From a checkpoint of a small transformer trained on Wikipedia: vocabulary 1024, a variant of Muon for these matrices.
Each number is 128 + 32 x the weight over its row's rms, rounded and kept within 0 to 255. Layers, rows and columns count from 0. The size above them is the row's rms in percent of the matrix's.

# layer 5 MLP gate, 512x128, rms 0.29, rows 166-183, columns 0-127
size [ 90 104 105  99 105  94 106  97 103  96  85 103  95  99 105  96  93  99]
[[152 124 112 125 112 160 127 121 125 164 142 113  76 135 205 156 109 113 180  60  28 127 133 152 153  74 138 137  92 185 150 118  88  98 166 106  94 144 108 143 141 108 151 145 169 142 131 139 127 130 159 139 138 166 153 175 116 108 169 133 132 152 124  94 126 157 175 139 149 159 158  98  89 123  99 136 165 114 131 139 116  97 112 151 124  97 108 145 161  63 192 113 118 123 112 152  83  59 134 117 153 153  98 132 156 134 127  80 137 103 164  97 177 120 132 168 121  91 108 189 150 146 149  33 125  91  74 209]
 [118 129  83  88  74  83 129  88 148 142 178 152 110 128 150 208 118 114 133 152  83 159  86 160 138 173 151 141 148 109 170 167 110  50 148 130  85  86 126 124 173 142 131 106  97 140 170 127 114 140 104 153  97 126 122 181 146 107  94  98 140 137 156 104 175 167  99 144 160 119 120 144  60 137 144  66  96 154 148  82 160 166 155 131  65 161 132 129  92 141 130 124 142  95 148  88 117  37 114  59 146 117 132  98 141 124 162 111 167 108 148  85  90 116  79 120 131 137 136 166 171 103 140 110 209 113 143 170]
 [ 93 170 155 140 169  99 138 101  84 119 165 113  68 120  53 110 158  86 118  98  96 154 125 170 108 137 136 150 147 150 152 155 100 131 130 111 173 183  82 205 129 125 161 148 140 108  99  64 113  99 166 169 101 129 160 166 143 153 156 100 167 157 115 181 159 181 126  88  88 155  89  82 133  95 193 119 137 129 122 163 169 150 192 103  91 147 187 136 160 131 116 143 108  87 150 121 120 115 125  83 170 112 126 102 163 135 163  75 146 147 161 109  92  91 137  97 160 110  65 168 152 162  76 140 107 160 102 131]
 [121 149 109 102 119 111 178 118 138 105 177 140  65  80 111 158 149 175  43 104 136 166 101  78 119 129 102 136 121 123 145  93 154 154 171 152  99 186 132 163 172 147 132 129 122  78 115 133 102 165 161 112 134 133  93 150 116  69 189  99  96 141 151 130 110 159 158 155 189 170 114  81 158 125 136 130 136  90 105 107 101 159 133  55  76 155 120 187 119  85  74 108 127 167 164 121 150 143 107 140 155 132 102  62 132  87 159 128 154 143 152 138 153 204 113 156 120 198 145 153 115 182  88 172 108 108 120 102]
 [137 139 180 152 159 141  97 132 218 119 159 146 159 110  92 116 104 121 112  78  97 132 118 166 124 114 131 115 158 172 134 120 120 141 108 103  75 165 128  78 129 143 201 102 137 171 172 161 156 164  66 133  63 147  84 128  85 110 119 129 185  95  96 130 128 128 134 125 156 110  65  90 121  49 167 150 141 115 135  86 139 165 153  83 190  99 120 144 120 116  83 117 158 174 122 174 153 143  72 127 156 132 104 160 151 131  76 151 136 135 164 100  64 157 103 115 106 181  75  76  99  86 125 123  88 112 127 139]
 [136 132 206 145 119 151 159 135  88 148 181  93 158 144 157 179 195 149 118  96 100 136 139  95 141 126  90  61 146 125  96 102 124 161 111 113 175 141  97 186 179 101 151 174 156  54 144  89 129 138 121 104 145 131 164 163 102 134 148 118 159 153 116 104 179 157 152 153 142 104 108 129 110  70 159 123 139 135 140 188 148 131 198  81 119 126 142 133  61  85 129  85 177 115 106 126 161 104  91 138 153 107 143 150  75 119 184  97 184 125 141 107 171 192 193 114 101 146 147 146 135 108 156 106 168 125 162  98]
 [156 141 130 131 117  95 111 151 152  65 101 109  79 102 120 126  85 154 100 117 151  98 113 129 125  97 148 127 161  92  70 111 112 123 191 149 174 182 118 117 140 136  66  80  95 196 192 108 109 189  96 128 145 140 104 111 110 169 116 129 148 106 150 154 148 103 117 155 137 192  53 137 169 153 101 106 111 165 112 136 124 106 158  90 170  87 140 136 157 131 170 132 109 166  90 150  76 106 119 162 122  95 125 112 155 190 139  94 152 214 196 113 123 178  86 147 105 141 126 210 121 122 123 142 107 137  84 108]
 [162 216 117 125 132 128 142 140 161  73  96 100 163 120 158 129 112  87 150  55  66 162 105 163 175 132  92 135 122 120 113 105 183 126 143 137 159 168  45 150 141 110  61 119 199 129  62 178 115 130  83 173 136  80 154  99 159 165 161 155 138 137  71  70  89 193  99 132 132 134 123 102 124 138 148 123 165 138 122 128 165 115 154 143 131  90 130 151 167 107 127 138  89  69 127 189 136  81 111 119 135 122 140 115 137 104 145 100  66 168 131  93 135  97 144 118 125 107 190 112 116 119 142 144 139 156 139  88]
 [185 137 120 119 161 120 163  87  88  88  64 165 126  97 113  61 231 121 173 143 108  86  69 130 107 101 152 164 100 160 146  94 129 115 147 119 129 143  93 138 180 111 152 154 127  79 102 169  96 120 101  77 142 153  80 104 197 124 127 119  75 114 117 145 171 141  83 146 180 128 119 189 115 150 147 159 120 172 162 194 117  83 105 124 134 105  87 119 107 137  91 131 106 159 121 117 159  96 144 148 146 126 140 113 180 129 163 107  84 156 144 181 125 186 146 169 162 147 110 176 148 149 161 138 147 129 177 118]
 [160  90 133 183 147 115 100 163  88  51 144 128 145  98 158  94 127 146 120 141 125 167 173 115 122 146 150  56 139 105  57 120  61 118  94  93  98  56 143 153 119 115 159 142  89 113 124 123  90 167 129  97 122 153 104 151  85 153  90 146 201 121 120 105 109 194 155 133 112 143 127 149 138 134 134 117 140 104  48 154 110 122  89 131 132 175 124 170 109  89 116 126 125 135 175 123  94 132 160 146 165 128 140 162 171 126 125  22 119  92 130  90 151 168 143 131 103 136 187 174 100 137 194 108 147 124  86 157]
 [186 174 148  82 111 118 119 105  85 182 147 126  63 176 129 131 154 125  96 132 106 104 127 110 113 123 166 150 131  75  92  78  99 132 131 116 101 140 161 155 154 157 127  49 118 126 122 124 136 171  97 128 145 169 133  92 124 178 123 122 118 138 154 106 133 126 106  95  86 132 170 103 146 149  88 148 165 103 134 122  99 145 130 122 190 197 150 117 146 141 116 135 161 118 112 191  60  86 111 106  64  79  77  65  98 140 160  77 138 113 153 116  68 155 128  40 173  67 137  94 147 166 120 154 145 132  99 158]
 [ 90  76  80 101 144 115  84  93 152 161 170 129 128 150 118 136 108 162 112  60  97 103 100 103 166 110 104 108 129 113 109 111 107 158 117 171 131  87 185 127 122 123  93 148 129 100 106 119  92 104 146 204 147 186 135  86 160  92  98 182 139 128 160 147 135 154 117 178 125 154 192  85  94 126  96 125  31 155 147  98 135  95 105 150 102 144 174  98 164 126 125 177 113 101 123 100 136  61 174 169 105  78 132  83 177  89 148 102 142 177 119 125 122 101 163 141  75 128 211 105 139 156 133 114 128 152 109 148]
 [ 82 123 146 141 171 162 162  77 163 116  91 180 163  89 100 149 135 197 118  95 142 114 104 169 120  70 133 113 142  96 130 177  47  86 145  93  51 117 156 101 143 107 102 149 176 151  97 115  60  87 130 149 106 154 138 144 145 157 161 162  98  83  91 172 142 132  95 134 150 138 107 145 113 106 126 186 107 125 102 130 174 115 108  96 171 118 100 129 108 137 101 122 103 144 156 135 115 127 121 148 127  87 125  74 138  73 127 122 144 170 210  90 162  99 151  96 169  87  98 140 157 137 173  52 136 117  81  99]
 [116 112 109 109 146 106 157 104 109  95 137 104 107  73 111  91  98  86  59  86  59 155 150 146 177 102 165 150  91  97 130  85  85 136 172  86 103 194 143 150 137 153  80 146 152 167 148 117 125 124 130  83 100  90 101 154 115  98 120 119 158 137  75 175 118 143 144 105 119 135 143 136 128  87 154  53 164  95 134 133 174 116 138 150 136 116  67 184 133 144 167 164  71  83 111 140 135  82 107 155  99  84  77 182 153 144 128 136  81 136 140  93 162 123  92  99  93 132 144 143 189 128 150 130 127 190 196  93]
 [116  73 160 165 139 168  82 150 154 134  87 127 152  60 180 179  76 127 118 106  97 111 123 146 145 153 123 172 175 147 154 143 101 149 169 124 164 124 118  99  68 152  99 120  93 135 115 153 115 135 102 106  90 137 130 129 127 137 160 111 169 129  99 130 182  68 134 122 113 140  61 135 160 127 149 167 175 114 127  89 105 132  90 194 145 144 161 159 160  38  63 131 104 163 143 166 123 155 110 112 131 113 181  76 114 106 155 123 122 145 167 165  76 119 195 137 157 115 137 169 117 112  84  95 131 176  58  92]
 [126  79  78 145 122 113 169 100 140  55 128 138 156  87 117 165 121 105  73 148 110 108 187 166 114  79 173 143 103 141 130  74  91 128 139 107  93 142 155 180  53 109 109 108 105 140 155 120  62 138 120 129 127 193 102 130 143 121  96 144  96 100 139 175 130  93 133 155 152 162 142 166 153 196 103  99 129 153 153 129 131 141 144 101 133 121  98 123 171  98 112 161 120 102 103 137 134 105 105 111 172 142 166 152 101 109  98 198 188 110 119 157 122 181 164 108 121  81 219 155 120 149  57 112 133 108  75 172]
 [135 127 148 113 153 124 150  86 112 166 169 112 131 158 158  97 175 127 151 173  99 160  89  49 173 144 128 174 170 176 112 103 117 153 181  86 151  53 119 146 131  95 140 142 120  91 106 122 140 190 145 125 105  84 115 149 145  80 116  83 121 102 107 197 143 137  73  81 154 111 200 110 148 110 142 186 153 101 170 132 128 136  72 106 139 138 143 168 148 119 130 139 160 109 129 170  91  52 132  47 167 155 111 141 148 121 170 131 141  69 142 100 110 138 123 122 103 133 151 170 115 157 189 133 182 130 128 150]
 [ 97 167 155 166  45 135  92 106 104  96 157 176  66 114 139 118 148 109 105 169 144 136  60  91  81  95 131 137 142 123 132 114 105 113 122  62  87 135 128  97 136 140 113 132  94 161 130 133  92 155 134 194 169 117  84 147  63 168 118 144 100  97 112 168  96 144  89 126 124 121 113 181 105 180  87 123 164 127 110 161  70 176 106 124  76 159 126 145 125 131 136 133 153 162 189  81 143 149 115 155 167  94 160 138  23 120 136  91  90 100 139 147 170 156 175 143 145 100 107 155 113 103 111 154 113  86 144  91]]
# layer 5 MLP up, 512x128, rms 0.291, rows 166-183, columns 0-127
size [ 87 109 104  86 118  92 106  99 100 103  85 117  98  94  97 107  93  99]
[[101 118  99 123 209 142 121 128 140 195 120 157  95  96 161 156 182  73  93  70 106 158 140 140 152  89 111 122 136 225 133 204 152 144 167 158 110 170 116 123 139  97 129 135 163  74 121 109 102  54 141 123 179 160  97 139 120 131 129 170 126 174 165  98 106 121 158 132 159 114 113 159  95 132  95 130 164 143 170 142 129 126 112 183 161  65 103 116 153 110 151  67  60 112 124 123 119 106 146 122 187 191 113 194 166 147  96 105 117  87 124 129 157 121 116 171 153 123 122 101 128  93 125  90 109 112 120 123]
 [ 93 146 166 148 194 106 159 178 154 125  75  97 161  99 121 129 145 199 180  63 100  96 188 106 105 103 115 105 107 110 106 153 100 161 157 151 184 149  59 109 131 161  95 129 171 172 141  98  77 109 129 133 153 115 183  92 119 175 137 133 144 173 143 129  99 113 157 112 115 188  73 129 112  95 153 120  94 131  93 154 121 122  75 134 121 137 129 128 159 102 152 121  67 157 144 149 117 182 138 205  71 168 158 108 156 138 139 102 101 179 124 136 148 176 149 145  92 116 147 102 124 151  91  75  91 117 114  86]
 [162 144 232 118 163 154 129  49 101 162 123 150 108 106  99 129 154 135 187 157 182  98 114 134  83 152 134 188 158 137 141 151  50 101 166 104 138 144 129  88  50 149 129 135  98 171 151 157 126 148 123 168 178 103 111 150 162  96 134 100 136 145 115 127  48 137 102  81 143 170  92  96 146 130 130 190 129 157 167 126 143 112 134 131 150 110 106 119  95 108 117 151 103 147 134 125 130 113  92 200 142 136 150  80 107  88 143  89 110 149  97 110 140  98 127  85 171  97  76 129 104 137 103 100  94  82  85  81]
 [104 139 135 136 169 131 167 191  47  92 125  97  91  99 112 151 104 235 114  96 113 127 135  90 150 111 113 151 108 136 116  71 148 154 143 142 112 181 120 169 126 150 135 121 232  53 114 141  92 109 112 130 144 166  99 109 118 134 165 136 106 129 164 125  72 166 170 145 117 196 102 138  90 180 131  81 160 129 174 124  95 115 125 131 115 132 161 183 144 156 109 125  90 157 139 141 157 123 111 127 154 146  96 116 132  85 135 102 115 175 152 126 137 110 141  98 128 192 126  60  95 171 131 114 129  75  93  91]
 [144  59  85 128  97 156 141 114  55 158  67 109  97 108 174 152 184 100 116 168 149 105 182 134 118 149 158 102  70 125  93 121 115 112 147 127 190 126 102 194 157 122  71 152 169 115 131  98 127  63 167 107 159 111 198 133 147 155 115 125 111 199 175 125 146 128 149 161 100 156 173 132 146 153 116 109 108 164 113 145 130  71 126 158  91 109 142 119 172 119 133 137 107  86  97  98 113 140 174 150 123 153 113  98  74 106 172 129 120 149  78 115 165  93 154  96 123 104 167 192 190 141 136 161 122 176 139 117]
 [137 149 151 112 115 109 125 113 132 133 115 145  48 137  62  26 100 119 114 118 136 168 134 148 102 126 137 201  83 153 104 131 114 130 129 117  58 112 186 112 129 132 127  98  72 166 167 116 172 159 125 152  96  80  77  91 123  79 107 127  61 100 111 120 133 120  78  77 138  97 135 128  98 173  64 174 152 131 118 118 103 131  57 173 113 145  73 134 121 144 140 160 126  99 130 155  99 150 153 142 147 137 186 130 159 162 109 125  95 105 126 126 112 146  79 179 153 117 115 109 151 133  92 190  59 161 107 131]
 [135 155  69  84 174 130  99 142 107 140 144 106 101 191 163  85 160 188 139 135 129 109 126 122 150 135 146 128 132 179 197 160 114 125  82 151  33  90 101 194  74  93 136  86 194 111 137 126 129  96 147 134  73 126 144 105 142 130  55 107 104 127 128 124 136 164 145 106 118 137 162 201 101 147 143 109 182 130 150 143 111 124 124 142 114 191 118 127 177 129 176 117 128 152 150 145 151 112 158 100 154 193 122 142 105 149 140 135 136 100  87 137 126 133 153 142 114 166 155  84 104 101  96  86 209 101 173 173]
 [ 98 156 141 118  96 124  96 110 134 139 108  84 152 141 155 120 141 150 140 116 114  77 134 137 103  61  92  93 142 175 143 116 125 124  67 150 160 175 112  89  86 101 110 105 112 127 137 149 138  72 148  97  92  77 157 105 119 103 128 146 152 126 152 107 124 186 143  77  35 107 116 114 170 149 133  94 110 127 219 114 179 114 115 135 141 130 158 103  95 198 177 154 142 124 138  88  67 122  96  76  96 133 146 208 128  43 101 149 129 136 127 133  81 125 127 162 102 124 194 106 117  61 135 147 144 128  94 112]
 [190 140 100 214 141 151 190  92 102 123  63 106 175  99 102  95 169 103 186 114 121  91 100 110 113 200 114 146 132 121 141 163 124  46 121 129 149  65 126 141 117 127 177 116  99  82 100 136  89 135 119 128 134 139 142 141 136 222 177 132  95 101 120 132 138 163 116 128  98 106  90 120 132 146  98 134 114 125  86 135  56  96 138 139 139 144 138 169  96 109 118 127 120  83 122 181 188 115 140 143 180  60 103 126 143 128 171  93 141 134 122 123 146 167 119 182 111 141 134 131  89 171 127 170 193 108 162 133]
 [158 124 165 106 131 100 129 130  87  86 157 126 107 118 146 105 134 133 145  76 113 158 174 105 159 201  98  89  91  79 168  93 123 122  95 147 195 109 167 152 110 140 107 153 155 162 137 151 173  63  78  99  91 132 105 130 123 152 144 157 212 119 128 141 136 124 186  97  85 158  85  76 113 129 119  52 161  97  83  95 186  95 115 113 130 154 143 153 118 109 130 120  86 126 161 165 137 157 100 117 143 119 145 198 121 110 115 112 155 136  55 103 137 125 111 126 139 175  69  62 185 153 174 110 117 147 154 120]
 [167 159 111 128 133 155 115 132  92 144  85 109 110 203  89 129 112 118  69 134 122 115 136  94 147 131 129  74 204  95 127 159  79  92 163 167  65 153 116 133  58 154 168 119 162 120 148 117 114 155 141 152 126 132 117 103 146 172 119  99 112 133 169 143 152  86 153 146 123 134 160 152 160 149 100 103 136 154 183 136  91 174 168 180 191 139 121 128 151 120  88 117 115  99 140 174  80 115 134 114  81 104  81 129  70 175 110  91 111 116 182 169 119 157 115  45 124  94 154  73 163 162 104 129 143 187  89  92]
 [176 157 137 139  89 148 137  98  70  96 158 135 126 124 139 126 151 164  99 180 150 133  87 119 132 196 132 156  78 107 179 122 132 125 188  93 144 141  86 120 178  99 119 148  59 131 142 176 153 116  86 123 153 112 112  96 117  70 141  99  76  83 133 148  82 134 121 140 149  65 118 130 154 169 132 130 121 138 102  52 145 176 164 164 124  66  53 124 111  76  96 106 150  88 132 115 151 140  92  81  98 149 113 143 105 135 113 169  65 142 116 100 126 144 126 129 147  96  96 133 133 191 172 129 145  49  98  96]
 [ 39 130 117 148 155 112 165 111 152 106 116 167 148  91  97 111 159 176 145 145  99 122 106 148 101  75 105 134 131  72 126 176  52  97 139  97  77 135 142  98 152 124 106 187 202 132 132 154  99 113 146 160  92 118 106 146 142 113 132 157 104 110  59 185 168 137 101 105 171 154 133 190 111 101 150 163  86 143  83 135 166  97 134  90 152 161  71 137 125 119  96 118 116 123 122 123 125 139 124  88 114 111 150  56 143  34 121 119 151 174 198 104 136 122 141 115 118  94 117 151 146 137 133  63 150  89 110 100]
 [140 102 120 184 174 124  85  94 175 123  80  71 100 149 117 124 135 122  92  65 105 151 159 229 161  93 181 120  83 130 123 148 220 142  86 118 132 113 153  90 152 142 115 129 116 163 139  52 116  48 127  90  73 106 140 129 103 129 158 137 135 193 109 152 150  84 105 171 122 150 152 114 122 108 156 107 181 119 159 113 123 130 147 125 126  90  82  95 149 120  94 108 123 125 112 140 114 155 167 123 126 114 156 164 125  64 137 109 149 138  77 138 117 161  95 135  67  98 127  95 125 150 162 170 164 169 134 170]
 [127 126 109 153 134 227 155  86 176 120  84 127 120 138 128 206 145 110 161 154 184  87 103 122 152 135 141 131 166 155  84 172 152 139 141 123 131 141 135 162 148 132 144  91  85 133 114 137 196 158  76 102 147 148 131  65 196 183 178 180  92 124 112  87 154  93 130 168 131 128 105 149 119 177 110 148 149  69 177 125 165 118 132 107 141 167 158 186 140  96  73 111 136 127  98 171 136 164 118 143 103 186 156  88 110  89 146 174 109 118 158 120 120 156 123 137 179 110 140  86 128 198 109 104 129 145  99 155]
 [127 170 144  94 168 163 126 171  67 115 137 107 116 166 139 142 160  89 165  77  94 101  97  92 147 139  59 108 123 108 147 197 171  85 133 183 146  31 112 106 156 150 166 128 145 161 103 135 199  93 115 121 139  99 161 128 101 109 202 126 153 112 111 101 131 167 113  82 130 107 124 104 123  84 127  77 134  94 111 184 121 101 145 152 149 138 175 134  41 112 118 103 112 190 148 112 126 145 131 156 111 139 114 131 179 139 144 106  56 130 118 119 119  98  97 137 151 143 120  68 174 119 170 139 123 119 180 102]
 [128 140 153 144 126 132 102 154 143 123 143  87  69 172 120 160  85 116 140 107 111 148 181 144  82 162 117 139 170 176  92 149 129  77  97 105  47 152 151  71 192 124  93 176 148  90 139  94 101 120 120 167  85  83  99 118 157 124 115 110 106 167 154 129 173 100 121 142 135 149  42  89 131 125 113 133 112 117 142  94 158 109 152 158 123  91  80 158  68  85 123 111 112 185  73  81 157 101 106 161 152 132 140 126 116 164  81 158 123 134 151 140 129  69 171 171 124 170 119 104 132  67 111 154  65 169  99  93]
 [ 96 143 172 151  70 126 121 188 126 140 133 171  91 118 154 133 159 127  23 142 127 130 116 120  85 145 148  90 101 155 117 133 135 124 123 120 144 153 134  99 101 106  97 117  58 122 147 140 154 109 103 113 161 152 103  88  93 201 133 148 151 104 166 165 142 133 138 124  76 125 113 124  49 156 105  89 135 122 141 113  75 211 144 112 109 128 141 136 142 133 108 138 129 176 129  97 100 188 106 126 185  71 170 196  48 131  75 114 153 103 132 100  84 124 113 101 133 129  89  99 127 117 114 140 100  38 140 122]]
# layer 5 MLP down (transposed), 512x128, rms 0.0634, rows 166-183, columns 0-127
size [ 89 104 108  92 107  90 102 100 102 102  82 112  91 100 100 101 101 101]
[[120 135 108 111 170 172 163 117 130 126 144 128 142 128  79 161 158 131  57 114 181 113 125  80 142 119 171 160 163  75 124 130 125 130  77 211 116 101  98  58 111 114 135 167 109  97  96 121 134 134  98  56 152 169 121 182 114 125 156 152 192 151 154 151 148 112 118 105 144  77 104 186 140 157 154 152 107 104 187 118  99 120 123 135 160 167 110  54 159 107 177 178 164 114 117 138 137 190 142 110 142 177 150 106 144 159 115 147 109 117 131 100 145 131 109 116 100 177  98 106 172 118 124 157 121 213 117  67]
 [168 131 149 113 167 199 112 147 104 109 107 126 163  94 113 140 188 109  95 142 148 105 180  69 177 191 162 104  82 145  71  86 139 157 120 115 192 156  87  79  77 153 120 100 118 127  84 178 137 149 113 162 108 150 166 151 118 150 161 114 146  94 107  57 153 108 161 133 127 182 125 225 125 137 121 165 149 171 130 106 126 108 101 165 100 194  86 150 103 113 137 106  99 116 142 103 137 165 133 114 138  74 156 111 109 139 153 148 113 166 132  79 168 161 145 122 162 102 152 162 138 139 119 109 129 175 189  96]
 [222  82 188 137 109 159 148 175 181 127 155 100 121 142 136 136  98 154 136 119 110 118 165 127 147 120 119 151 152 147  89 199  99 121 151 115 144  76 148  85  69 153  89  83 137 100 139 145 152 158 114 120 113 109 103  89 163  70 135 100 148  72 135  74  62 133  92 101 153 140 117 162 106  96  89 182 109  85 154 118 108 141  95 114 159 138  96  93 108  86 171  97 190  98 119  84 161 118 137 175  80 117 128 141 118 122  83 161 106 157 103 128 172 182 163 159 134 118 101  73 121  87 118  92 152  68 127 139]
 [162 102 167 102 129 188 104  72 107  55 127 105 115  19 131 148 148 125 149 164 112 181 157 117 147 116 175 162 179 102 110 144  95  72 171 132 154 117 107 103 187 184 181 101 144 108 103 141  97 158  61 190  98 142 138 128  83 129 169 135 126 173 174 134 185 151 115 140 126 106  95 130 155 137 156 137 164  66 112  90  86 108 129 100 134 155 108 126 106 131 145 172  89 132 129 129 116 121 112  88 150 134 116 156  66 138 108 114 173 111 140 166 132  86 120 170  89 101 163 130 131 143 163 142  60 132 118 132]
 [ 80  96 121 141 108  72  95 128  62 139  78 108 114  78 118 142 156 105 126 158  86  84 180 124 111 169 131 106 122 144 130 151 116 115 129 149 137 150 120 142 127 210 132 172 167  91 159 133 116  87  94 165 127 114 138 125 140 169 106 125 125 155 160 138 161 140 180 144 128 174 177 132  99 100 156 118 119  90  42 168 124 133 143 165 146  85 114 103 140  82 133 116 169 147 140 120 137 190 159 159 140 115 125 165 105  88 107 145 118 110 184 220 119 128 208 137 153 157 165 150 150 141 175 181 199 145  76 149]
 [ 95 138 116 181 115  27 168 149 142 118  83 157 106 122  42 169 200 106 135 152 114 130  98 141 149 116 128 138 102 124  93 146 114 108 139 136 152 135 173 112  92 159 111 147  98 106 130 178  76 110 141 162 128 156 139 111  66 128 174  92 143 118 105 153  73  99 133 126  93 194 135 139 177 144 115 181 175 134 124  87 158 148  92 189 109  99 184 128 134 121 123 112 147 155 129 175 121 148 111 184 118 145 115  88 173 141 145 189 125 131 157 151 154 133 163 138 116 116 135 105 137 188  93 181 148  72 198 143]
 [167 137 109 141 102 167 128  23  88 106 139 154 201 153 134 106 125 131 146 109  62 112 107 110 140 159 145 136 127 167 141  79 107 190  54 187 116  93  89 164  98 165 125 173 114 145 133 148  85 129 126 149  96 121 128  94 188 119 152 113 155 161 126 141  67 175 117 144 114 120 138 128 119 116 132 160 147  89 179 122 113 100 129 191 120 165  99 110 146 127 118 139  80 164  71 125 178 138 125 122 154 103 129 117 116 115 132 148 201 102  98  95 144 130 153  73 157  78 158  97 108 156 132 149 191  93 188 162]
 [168 102  73  65  90 188  72 122 136 109 111  96 175 131  78  92 140 151 127 144  83 101  67 161 157 140 143  89 108 128 116 137 164 117 192 165 157 143  97  57  73 110 123 139 124 140 146  81 119 132 161 119 127 179  93 115 185 104 133 154 143 120 105  79  92 157 182 133 145 101 112  70 153 105 176  82 105 175 148  97 103 121  87  83  90 143 139 137 136 151 108 195 114  95  95 139 127 158 178 116 160 113 119 164  73  64 116 173 143 149 112  87 143 137 141  88 137 140 121  91  90 114 138 129 177 135 162 115]
 [139 180  95  77 127 158 135 127 119 148 131 124 107 182 103 160 187  95 160  55 130 102 156 169  95  88 122 201 181 121  75 141 194 157 128  88 114 139 122 130  86 117 206  92 107  73  79 128 114 106  73  74 114 164 120 130 146 131 155 112 110 130 134 145  98 124 134 150 152 136 167 117 100 182 151 158 146 204 100 159 148 128 153  80  95 112 135 118 145 187 117 164 159 123 159 122 112 152 100 100 166 159 129  90 132 122  42 106 121 132 115 179  94 137 156  86 130 107 109 146 157 138 109 158 111 123 104  63]
 [165 121 100 155 176  90 178 142 156 143 102 132 177 103 138  91 133 117 120 196 109  85 152 149  95 135 106 110 100 166  54 148  69 133 186 111 124 191 145 110 158 112 151  82 114 112 124 152 130 183 127 118 110 171 142 153 173 109 115  96  73  97 109 146 140 173 109 148 107 140 135 194 121  90  94 121 110 197 169 102 125 119 148 108 106 172  91 143 111 142  82 111 139 108 210  70 102 145 126 101 114  89 132 107 175 148 184 125 175 132 111 159 122 125 126 132 134 144 185 196  79  78 141 130  92 124 131  83]
 [172 111 114 105 147 113 172  89  73  88 132 134 154 140 155 130 121 103 119 142 150 132 118 116 113 150 125 149 157 126  92 104 125  80 205 153 133  98 127 165  87  74 104 119  92 130 133 154 146  85 122 112 203  93 103 148 166  92 125 148 131 170 132 121 133  60 158 194 100 132 127 129 135  76  85  44  80 137 144 168 159 192 116 133 167 148  74 137  95 118 147 236 130  97 146 112 130 129 104  86 102  99  89  98 185 100  91 164 165 150 111 113 190 153 103 122 123 123 107 159 130  72 148  94 154 138 127 130]
 [158 103 143 155 148 132 137  94 138 130 126 103  91 117 128  75 136 135 100 143 127 162 161  77 139 172 112  90 106 133 178 117 117  75 182 135 150 111 118 119 176  98 126 123 132  98 144 184  90 112 127 129 121  84 125 162 171 124 143 129 100 122 141 133  88 125 129 125 162 108 127  90 122 145 110 176 112  85  72 114 120 179 174 206 103 106  97 169 129   8  84 148 158 112  94 126  88  99  95  98 138  96  98 110  69 155 105 146 127 151 156  48 123 103 149 158 131  68 121 101 120 186 155 165 173  67 104 178]
 [ 94  89 198 192 111 201 182 106 142 153 107 115 137 166 164  72 207 144 122 115 136  98 154  78 146 167 131 186 170 124 135 130 161 154 172 167 151 157 105 169 109 135 172 157 119 170 109 186 186 134 150  91 148  86 116 118 117 121  90 131 127 125 121 145  97 116 144 102 132 160  66 135  79 115 141  97 158 125 154 109 135 125 188  95 110 191 140 111 103 119 151 115 113 118 117  93 147 158 177 117  95  97 134 180 177 128 140  86  68 111  89 138  90  97 114 169 133  76 130 109 129 131  62 113 150 123 155  94]
 [149 102  82  80 176  96  94  76 101 144  63  99  95 132 117 163 116 109  77 144 179 170 130 138 100 116 112 126 165 158 145 141 101 133  99 143 102 150 144 119 143 169 152 104 113 162 121 140 149 106  94 123  60  78 114 148 126 105 125 118 142 126 135 113 118 105 126 111 124 135  80 154 114 104 181  92 180 110 138 102 139  95 115  54  96 141 198 164  92 164 123 173 176  93 156 140  84 117  84  74 124 167 104 176 154 119 175 121 191 111 176  91 141 122 161 124 131 137  66 136 147 125 138 127  66 223 178 135]
 [139 126 193 194 192 128 171 115  86 180 182 106 194 113 107 143 145 148 120 109 154 104 108 149 170 167 142 113 183  61 180 168 148 158 149 128  87 165 121 142 187 106 139  97 190  95 119 163 154 112 143 169 125 129 117 136 112 136 127 149 164 101 159 113 172 137  97 133 174 105 136  86 164  79 117 108 139  90 141 110 136 118 124 117 131 108  89 223 125  93 132 166  72 133 146 157 190 138  92 165 146 139  82 160 116 148 104 119 129 105 136 135 119 154 163 112  99 105 115 138  77 178  92 157 101 189 161 121]
 [122  81 111 127 128 143 125 125 116 168 106  94 201 133 115 173 194 123 163 140 125  98 101 130  99 107 119 106 140 159 215 156 134  64 110 167 158 116 195 116 154 181 189 171 137 149 154  99 125 135 178 160 154 114  74  95 152 129 175 152  73 120 116  92 113 130 166 112 148 109 144 114 109 157  85 146  61  75 156 183  78 164  94 134 109 137 206 113 159 136 157  54 131 108 101 145 155 143 121 135 132 106 135 112 102  55 172 138 155 156 140 123 142 136 126 119 131 125  72 159 139 115 143  89 167 129  84 132]
 [ 78  75 171  93 117 178 166  99 152 171 128  65 144 129  83 107 142 108 174 148 123 161 115 156  80  90 145 154 156 177  97 138 129 118 125 110 118 116 141 142 113  61 132 130 133 111 115 162 156 169 152  89 125 120  51 145 109 139 138 201 136 122  97 156 110  68 118 121 103 135 137  97 155 138 125 115 113 104 100  67 161 176 125 152 119 132 141 118 199 228  86 151 136 101 197 113  78  52 147 130 138 134 174 130 131 135 120 134  93 136 187 143  66 145 148 123 100 142 148 136 148 113 179 119 168 145 152 163]
 [125  78 158 106 141  69 133  95 125 100 124 163 190 193  89 123 153 177 148 149 146 133 153 120 170 174 130 184 158 197 125 160 133  73 116 101 146  95 145 106 126 171 157  66 110 105 117 139  93  98 126 121 123 158 132 128 120 130 132  95 148 137 116 148 103 121 133 162  49 129 113 109 113 145 154 153 133 112 142 171 115 129 121  92 150 119 142  86 151 138 192 142  98 171  77 144 133 145 116  63 142 150  87 123 139  97 159  93 202  72 163  93  83  75 141 168 185 165 166 196 161 171 128 160 116 101 158  96]]